python train.py --qk_norm=false --weight_decay=0.38 --decay_shape="linear" --final_lr_fraction=0.0
Each number is 200 + 20 x the weight over its row's rms, rounded and kept within 0 to 999. Layers, rows and columns count from 0. The size before them is the row's rms in percent of the matrix's.

# layer 5 MLP down (transposed), 3072x768, rms 0.0237, rows 2756-2768, columns 512-639
094,200,219,205,209,212,188,213,194,161,236,224,193,198,190,207,228,217,197,179,225,226,176,192,204,173,208,206,186,181,210,187,202,202,179,207,232,188,197,220,202,181,218,201,205,195,202,182,185,177,191,205,186,214,192,213,217,146,176,226,209,236,193,206,201,208,209,167,212,187,179,192,205,185,188,208,217,206,209,244,165,243,198,169,203,215,222,246,170,197,190,183,172,194,223,192,155,187,191,212,179,189,199,189,210,206,179,202,197,206,191,201,184,205,214,172,200,264,228,182,242,200,219,202,203,213,224,189,174
087,202,181,211,193,190,192,177,190,179,175,215,209,222,228,230,201,184,221,215,190,189,207,194,176,193,168,190,215,214,216,195,198,189,201,186,189,222,182,222,205,186,219,205,191,229,221,192,201,186,207,173,195,210,243,163,200,180,186,180,189,205,185,191,199,199,216,217,226,206,198,199,234,191,242,193,182,200,203,228,200,180,214,241,155,193,183,203,186,215,203,173,191,205,206,189,221,192,177,238,214,180,202,190,206,219,177,210,205,241,202,156,205,206,186,184,200,214,181,182,211,214,218,187,205,209,231,202,200
103,182,190,223,207,203,188,191,178,203,187,197,199,172,198,210,190,232,198,218,189,215,226,201,195,204,225,180,197,217,187,188,215,206,197,198,224,216,195,204,196,202,191,227,207,172,177,185,223,228,185,193,225,166,212,203,181,209,229,219,163,200,219,203,197,213,221,185,210,185,188,195,194,187,212,226,181,200,166,232,165,206,169,205,171,154,220,212,203,205,169,185,222,190,220,176,224,212,176,193,187,186,195,228,160,220,188,217,199,194,173,187,212,199,183,192,208,183,183,197,189,174,222,215,206,222,180,206,192
091,143,203,194,199,205,207,245,208,206,208,194,211,206,207,240,170,224,201,195,210,207,187,224,197,201,201,188,210,186,168,187,209,205,179,179,195,205,224,169,159,194,199,192,177,191,208,205,218,188,203,208,179,203,192,221,221,198,151,203,178,187,236,167,185,212,171,173,191,212,201,196,227,211,172,185,204,198,247,192,207,186,213,196,216,209,249,170,209,196,225,243,211,213,186,205,218,194,195,199,227,169,221,201,187,164,209,205,170,201,189,207,204,197,197,179,157,219,218,203,193,175,202,192,189,228,224,210,213
108,215,183,216,221,210,202,203,182,180,200,204,180,225,209,214,210,238,212,169,190,218,198,207,203,179,212,208,207,167,197,187,208,221,194,152,184,194,218,210,178,196,210,211,192,201,229,203,185,207,181,207,161,219,185,177,176,204,180,177,248,207,216,181,223,193,198,192,185,209,155,207,206,187,203,178,197,210,182,223,185,178,189,224,213,164,186,208,201,214,206,197,201,209,207,214,213,212,203,200,180,200,226,196,204,208,187,221,167,209,242,188,182,190,218,204,207,162,198,203,197,215,188,187,199,199,209,183,195
106,225,232,195,218,200,244,158,201,201,203,217,232,222,225,192,216,223,172,190,170,214,205,210,196,199,168,199,203,230,186,196,229,176,205,201,187,156,207,207,190,174,175,202,196,173,214,197,170,194,215,201,184,190,191,200,213,180,182,201,185,206,213,218,176,184,188,193,204,203,178,196,194,204,192,215,202,208,219,188,220,202,211,193,190,206,233,228,194,184,202,201,188,175,181,212,177,206,192,189,204,191,208,186,200,185,158,193,193,207,172,210,181,242,226,208,193,228,178,214,194,195,197,228,219,195,214,192,232
102,215,205,185,186,195,199,189,211,228,172,187,166,197,217,190,210,244,211,194,202,193,191,195,233,207,198,227,182,199,225,196,192,221,190,190,216,183,204,213,198,219,207,214,220,191,177,202,132,198,208,187,199,213,183,195,207,187,196,189,207,178,147,209,196,229,211,141,190,214,177,204,214,165,194,218,177,212,178,248,231,224,193,185,238,204,210,191,213,200,225,180,203,198,182,188,191,165,205,208,174,173,182,177,175,224,216,218,235,189,222,202,172,187,205,189,208,181,221,166,199,192,222,217,182,188,179,234,216
108,168,214,226,189,207,175,202,236,220,204,231,236,196,190,189,200,178,207,189,189,186,232,225,164,171,214,213,174,208,197,208,217,198,181,149,192,217,208,182,237,186,184,231,203,204,215,192,215,203,174,207,205,211,193,191,211,258,225,155,178,224,214,226,196,210,181,208,188,174,189,200,201,242,198,215,211,185,179,199,181,186,202,237,184,230,195,206,163,194,193,206,209,181,206,201,196,170,201,235,201,216,202,232,170,195,233,194,207,189,209,190,150,175,157,191,178,176,186,194,228,200,165,213,193,193,201,177,190
101,195,240,176,184,178,189,197,180,189,199,218,183,238,184,192,218,184,182,206,214,165,199,182,214,217,188,194,206,211,201,172,209,198,206,160,179,200,182,215,212,220,185,161,182,193,187,185,154,183,192,212,156,191,192,233,237,195,202,203,236,200,194,144,220,233,192,208,214,169,235,186,163,209,202,212,226,204,190,196,240,203,205,178,231,183,150,204,210,176,203,214,202,201,173,198,179,240,182,183,218,181,172,179,189,177,198,205,240,196,201,200,199,203,245,214,215,139,189,201,218,206,209,206,164,224,174,191,220
086,207,222,176,184,182,221,163,212,194,218,184,166,215,201,162,231,215,190,210,195,212,197,201,207,188,223,227,221,224,217,212,179,231,174,197,248,223,165,218,167,196,214,216,228,187,221,164,240,187,134,199,171,184,173,196,180,193,206,220,219,240,210,227,221,207,188,174,148,172,194,185,203,191,224,218,208,179,189,221,177,198,227,214,227,182,172,196,184,187,187,245,182,221,192,189,186,204,218,215,254,201,212,211,212,212,222,213,212,188,223,183,195,186,224,182,198,213,191,174,226,216,185,190,204,184,168,232,232
094,215,187,184,203,224,217,181,215,184,214,216,192,243,184,195,214,211,213,212,216,195,199,199,190,197,202,147,203,193,199,201,200,215,232,221,209,208,225,200,215,187,238,214,184,180,183,199,214,192,160,194,201,167,172,198,183,223,173,190,218,232,229,191,224,227,189,182,217,189,231,218,174,203,183,184,190,205,188,169,171,207,188,204,203,214,170,220,199,202,240,234,201,213,205,203,207,194,167,168,211,184,192,229,217,179,220,203,204,188,189,200,169,184,188,197,202,194,185,206,195,201,206,216,196,174,214,199,216
103,193,198,183,213,207,217,216,232,196,206,204,203,199,205,237,202,185,231,183,180,158,194,188,215,201,197,219,154,177,211,196,186,180,217,179,197,186,187,191,212,213,194,233,202,215,172,219,192,177,179,206,179,216,219,222,195,179,194,231,219,207,246,163,194,239,208,186,223,213,171,225,203,211,195,216,208,197,195,211,222,215,233,240,199,174,173,199,201,186,238,236,189,189,205,206,206,210,193,217,226,174,180,189,210,201,181,205,202,204,185,199,213,185,178,180,183,205,203,178,176,209,192,232,229,204,178,162,193
108,191,211,237,242,191,202,160,211,199,231,201,203,209,215,200,219,248,228,186,183,240,191,192,202,217,182,196,222,202,199,183,228,180,213,194,195,182,223,199,188,174,201,188,182,197,214,200,198,213,185,187,199,172,186,204,215,194,226,225,211,177,173,216,235,225,207,211,198,226,162,206,225,180,196,211,208,209,223,195,213,196,218,192,169,169,203,193,209,166,191,200,195,235,187,167,183,198,196,231,219,190,187,172,208,200,208,199,220,182,222,171,201,189,193,214,200,172,213,242,217,186,208,207,172,239,182,222,204
# layer 5 MLP up, 3072x768, rms 0.0308, rows 2757-2769, columns 512-639
087,194,233,182,208,206,201,218,229,226,228,197,212,181,192,184,174,166,184,191,210,231,179,181,168,208,222,203,215,184,182,199,202,225,172,176,180,172,218,174,202,216,217,205,192,198,242,211,194,169,194,184,190,146,176,236,198,240,201,188,190,191,200,189,214,215,163,199,190,174,185,192,176,171,172,185,228,195,199,227,194,197,214,185,198,204,239,236,205,206,217,212,203,217,205,228,209,199,205,185,215,197,209,175,183,201,215,193,176,167,220,220,236,198,222,220,210,221,206,169,218,192,189,201,207,202,219,213,190
101,194,193,195,219,212,194,192,203,194,142,242,194,211,201,211,202,174,189,188,189,167,198,185,168,207,187,243,185,190,208,219,181,200,210,191,199,216,197,211,202,175,195,204,223,224,194,207,189,145,199,178,191,207,221,185,180,194,225,195,196,192,192,189,201,177,181,243,213,182,224,221,226,209,217,180,221,204,222,196,204,209,178,172,199,210,177,201,212,180,212,184,207,175,226,204,206,221,188,202,201,217,220,208,237,200,194,197,184,206,198,222,215,201,190,180,174,245,186,202,172,195,243,211,246,158,197,174,174
083,184,221,193,209,199,169,183,196,205,204,192,219,238,165,226,203,176,211,250,186,209,211,197,192,163,200,208,194,180,227,197,204,201,233,202,216,181,217,207,195,214,206,212,177,203,207,195,202,224,161,199,200,208,245,213,205,170,208,247,209,207,189,215,210,186,202,233,222,203,222,184,139,213,230,218,195,214,204,217,168,230,196,145,157,191,172,245,229,201,218,225,151,213,209,176,191,183,168,202,206,241,195,180,179,174,192,179,215,210,221,202,209,167,223,209,224,215,211,190,225,226,206,194,208,169,204,177,213
104,188,174,215,201,200,205,213,198,215,214,213,188,188,194,212,231,231,210,169,223,176,200,227,191,176,173,224,192,189,163,219,160,207,188,200,197,208,179,224,228,182,161,209,217,176,176,172,207,182,200,203,229,216,187,234,201,189,192,227,213,164,172,214,195,173,188,225,190,201,183,174,208,196,218,169,234,180,176,194,172,145,190,223,221,178,176,199,190,230,195,168,172,224,204,180,211,201,184,187,175,265,195,219,200,214,200,206,223,189,213,222,204,184,212,188,195,172,193,210,165,191,209,215,171,214,201,215,207
100,188,211,176,183,197,210,153,172,168,217,179,181,203,190,190,251,193,169,205,222,214,212,187,176,193,189,214,212,185,209,199,174,205,198,207,203,187,183,256,214,219,213,183,192,215,236,207,156,201,233,198,179,218,164,220,210,188,197,212,215,186,203,205,198,212,194,204,186,199,199,200,215,199,199,198,183,165,246,194,219,188,206,234,184,223,207,206,180,140,206,178,226,213,181,177,228,197,204,201,175,247,213,169,181,178,225,229,198,234,184,195,202,200,191,222,184,228,208,179,182,198,217,211,202,201,189,231,189
100,183,182,215,197,213,209,203,192,205,236,204,249,223,214,202,191,177,173,208,199,203,207,163,188,190,170,237,217,221,170,205,197,174,223,212,168,213,251,166,195,190,206,200,187,231,183,190,231,219,181,221,227,215,167,220,188,203,222,202,201,221,210,214,162,211,203,207,174,189,197,185,203,230,230,189,187,180,217,208,176,209,223,193,177,218,198,248,198,181,228,205,166,204,197,214,204,206,197,199,199,188,229,208,187,189,202,203,196,198,194,153,206,191,207,226,199,170,219,200,206,164,189,192,229,225,199,233,179
103,212,170,171,226,214,191,232,212,184,233,228,180,180,181,226,175,205,192,202,210,214,197,202,226,196,214,211,211,205,179,190,190,218,176,186,167,189,202,215,225,213,220,193,214,173,251,224,172,214,196,201,190,202,231,188,209,205,193,178,191,206,203,199,176,220,210,237,166,222,225,195,206,200,200,208,213,178,223,217,208,215,205,154,179,202,213,185,210,178,264,148,244,226,195,200,180,214,128,209,235,205,190,173,160,218,224,211,209,185,229,221,204,171,177,175,226,193,253,189,152,205,204,214,220,206,246,184,181
096,193,189,208,178,206,213,171,175,185,196,197,226,181,188,215,205,193,211,171,182,215,139,178,200,188,157,216,196,199,219,199,203,186,192,186,214,174,239,207,200,230,212,175,214,200,172,214,194,213,182,181,238,211,211,236,147,234,172,174,230,208,172,205,187,217,218,200,176,223,149,181,219,214,182,206,183,185,204,187,186,186,185,236,199,199,202,190,236,234,200,208,195,192,218,223,182,189,216,192,174,243,166,246,157,191,208,203,189,186,190,187,167,233,204,224,206,193,233,221,193,186,166,163,205,193,205,185,211
081,193,186,220,177,204,208,208,204,167,202,228,238,198,164,213,229,191,220,210,171,206,236,233,232,213,178,167,184,232,205,216,200,208,229,192,216,188,196,180,208,173,176,193,171,179,177,193,189,181,183,201,206,217,219,210,220,185,165,225,209,196,182,149,198,158,211,212,217,200,212,166,188,185,221,194,234,212,203,192,191,181,204,209,171,215,209,186,206,163,216,163,177,200,190,180,196,218,217,209,174,208,226,215,185,195,199,197,227,176,183,212,209,204,210,213,237,206,187,255,203,223,188,215,220,174,211,194,242
094,203,209,195,181,194,163,213,201,239,209,161,212,197,218,196,183,225,205,191,217,195,239,201,206,162,196,235,187,197,200,178,206,208,204,224,190,209,186,165,201,237,221,194,187,244,212,201,207,191,201,190,165,211,223,188,166,208,232,190,210,169,184,193,228,219,244,226,197,199,157,157,185,203,196,203,190,213,189,222,182,190,219,203,184,198,199,189,191,204,196,154,222,181,196,184,195,208,218,203,188,184,204,168,200,167,223,193,223,197,189,167,213,192,203,180,194,193,213,221,202,181,209,215,215,195,189,189,211
100,226,216,184,206,205,188,221,206,189,186,201,225,235,176,224,190,188,219,195,227,216,192,211,171,193,191,160,217,212,225,232,230,209,203,202,173,174,241,189,193,213,202,198,186,230,197,211,190,200,193,191,185,222,210,193,192,178,183,193,219,208,204,189,240,188,201,208,193,210,199,197,159,202,217,203,193,191,223,185,203,173,204,205,167,224,225,220,236,192,213,178,194,198,216,216,207,187,181,190,210,222,186,165,205,213,214,184,210,203,197,197,189,211,178,193,187,206,235,192,210,169,166,190,194,184,252,203,200
105,196,221,196,177,222,200,200,198,192,155,189,199,201,217,188,205,206,184,184,213,207,164,219,206,194,216,200,207,156,202,220,203,211,197,218,177,213,180,230,201,200,216,201,186,204,219,209,233,188,196,212,162,231,190,189,197,206,214,180,199,230,221,177,184,200,219,245,174,194,189,201,186,199,220,202,165,161,221,166,220,164,210,202,183,221,149,174,209,194,193,174,189,189,202,191,184,212,206,182,211,239,195,188,201,198,207,225,217,205,171,199,203,171,180,232,182,194,181,213,208,188,216,212,222,209,206,192,221
107,208,193,185,203,172,198,243,209,171,191,180,202,197,196,204,169,195,194,148,199,219,189,182,162,161,205,211,224,168,169,238,191,219,240,235,214,186,190,211,251,207,174,234,217,208,209,185,199,192,203,207,223,177,173,231,182,187,167,221,210,198,208,209,189,201,150,199,227,228,180,197,196,216,170,224,165,203,162,199,178,174,231,210,213,183,221,213,232,172,195,185,211,254,240,203,210,251,210,191,198,227,202,165,206,216,230,196,194,201,184,226,198,216,190,234,186,223,238,200,221,233,173,243,210,212,228,194,210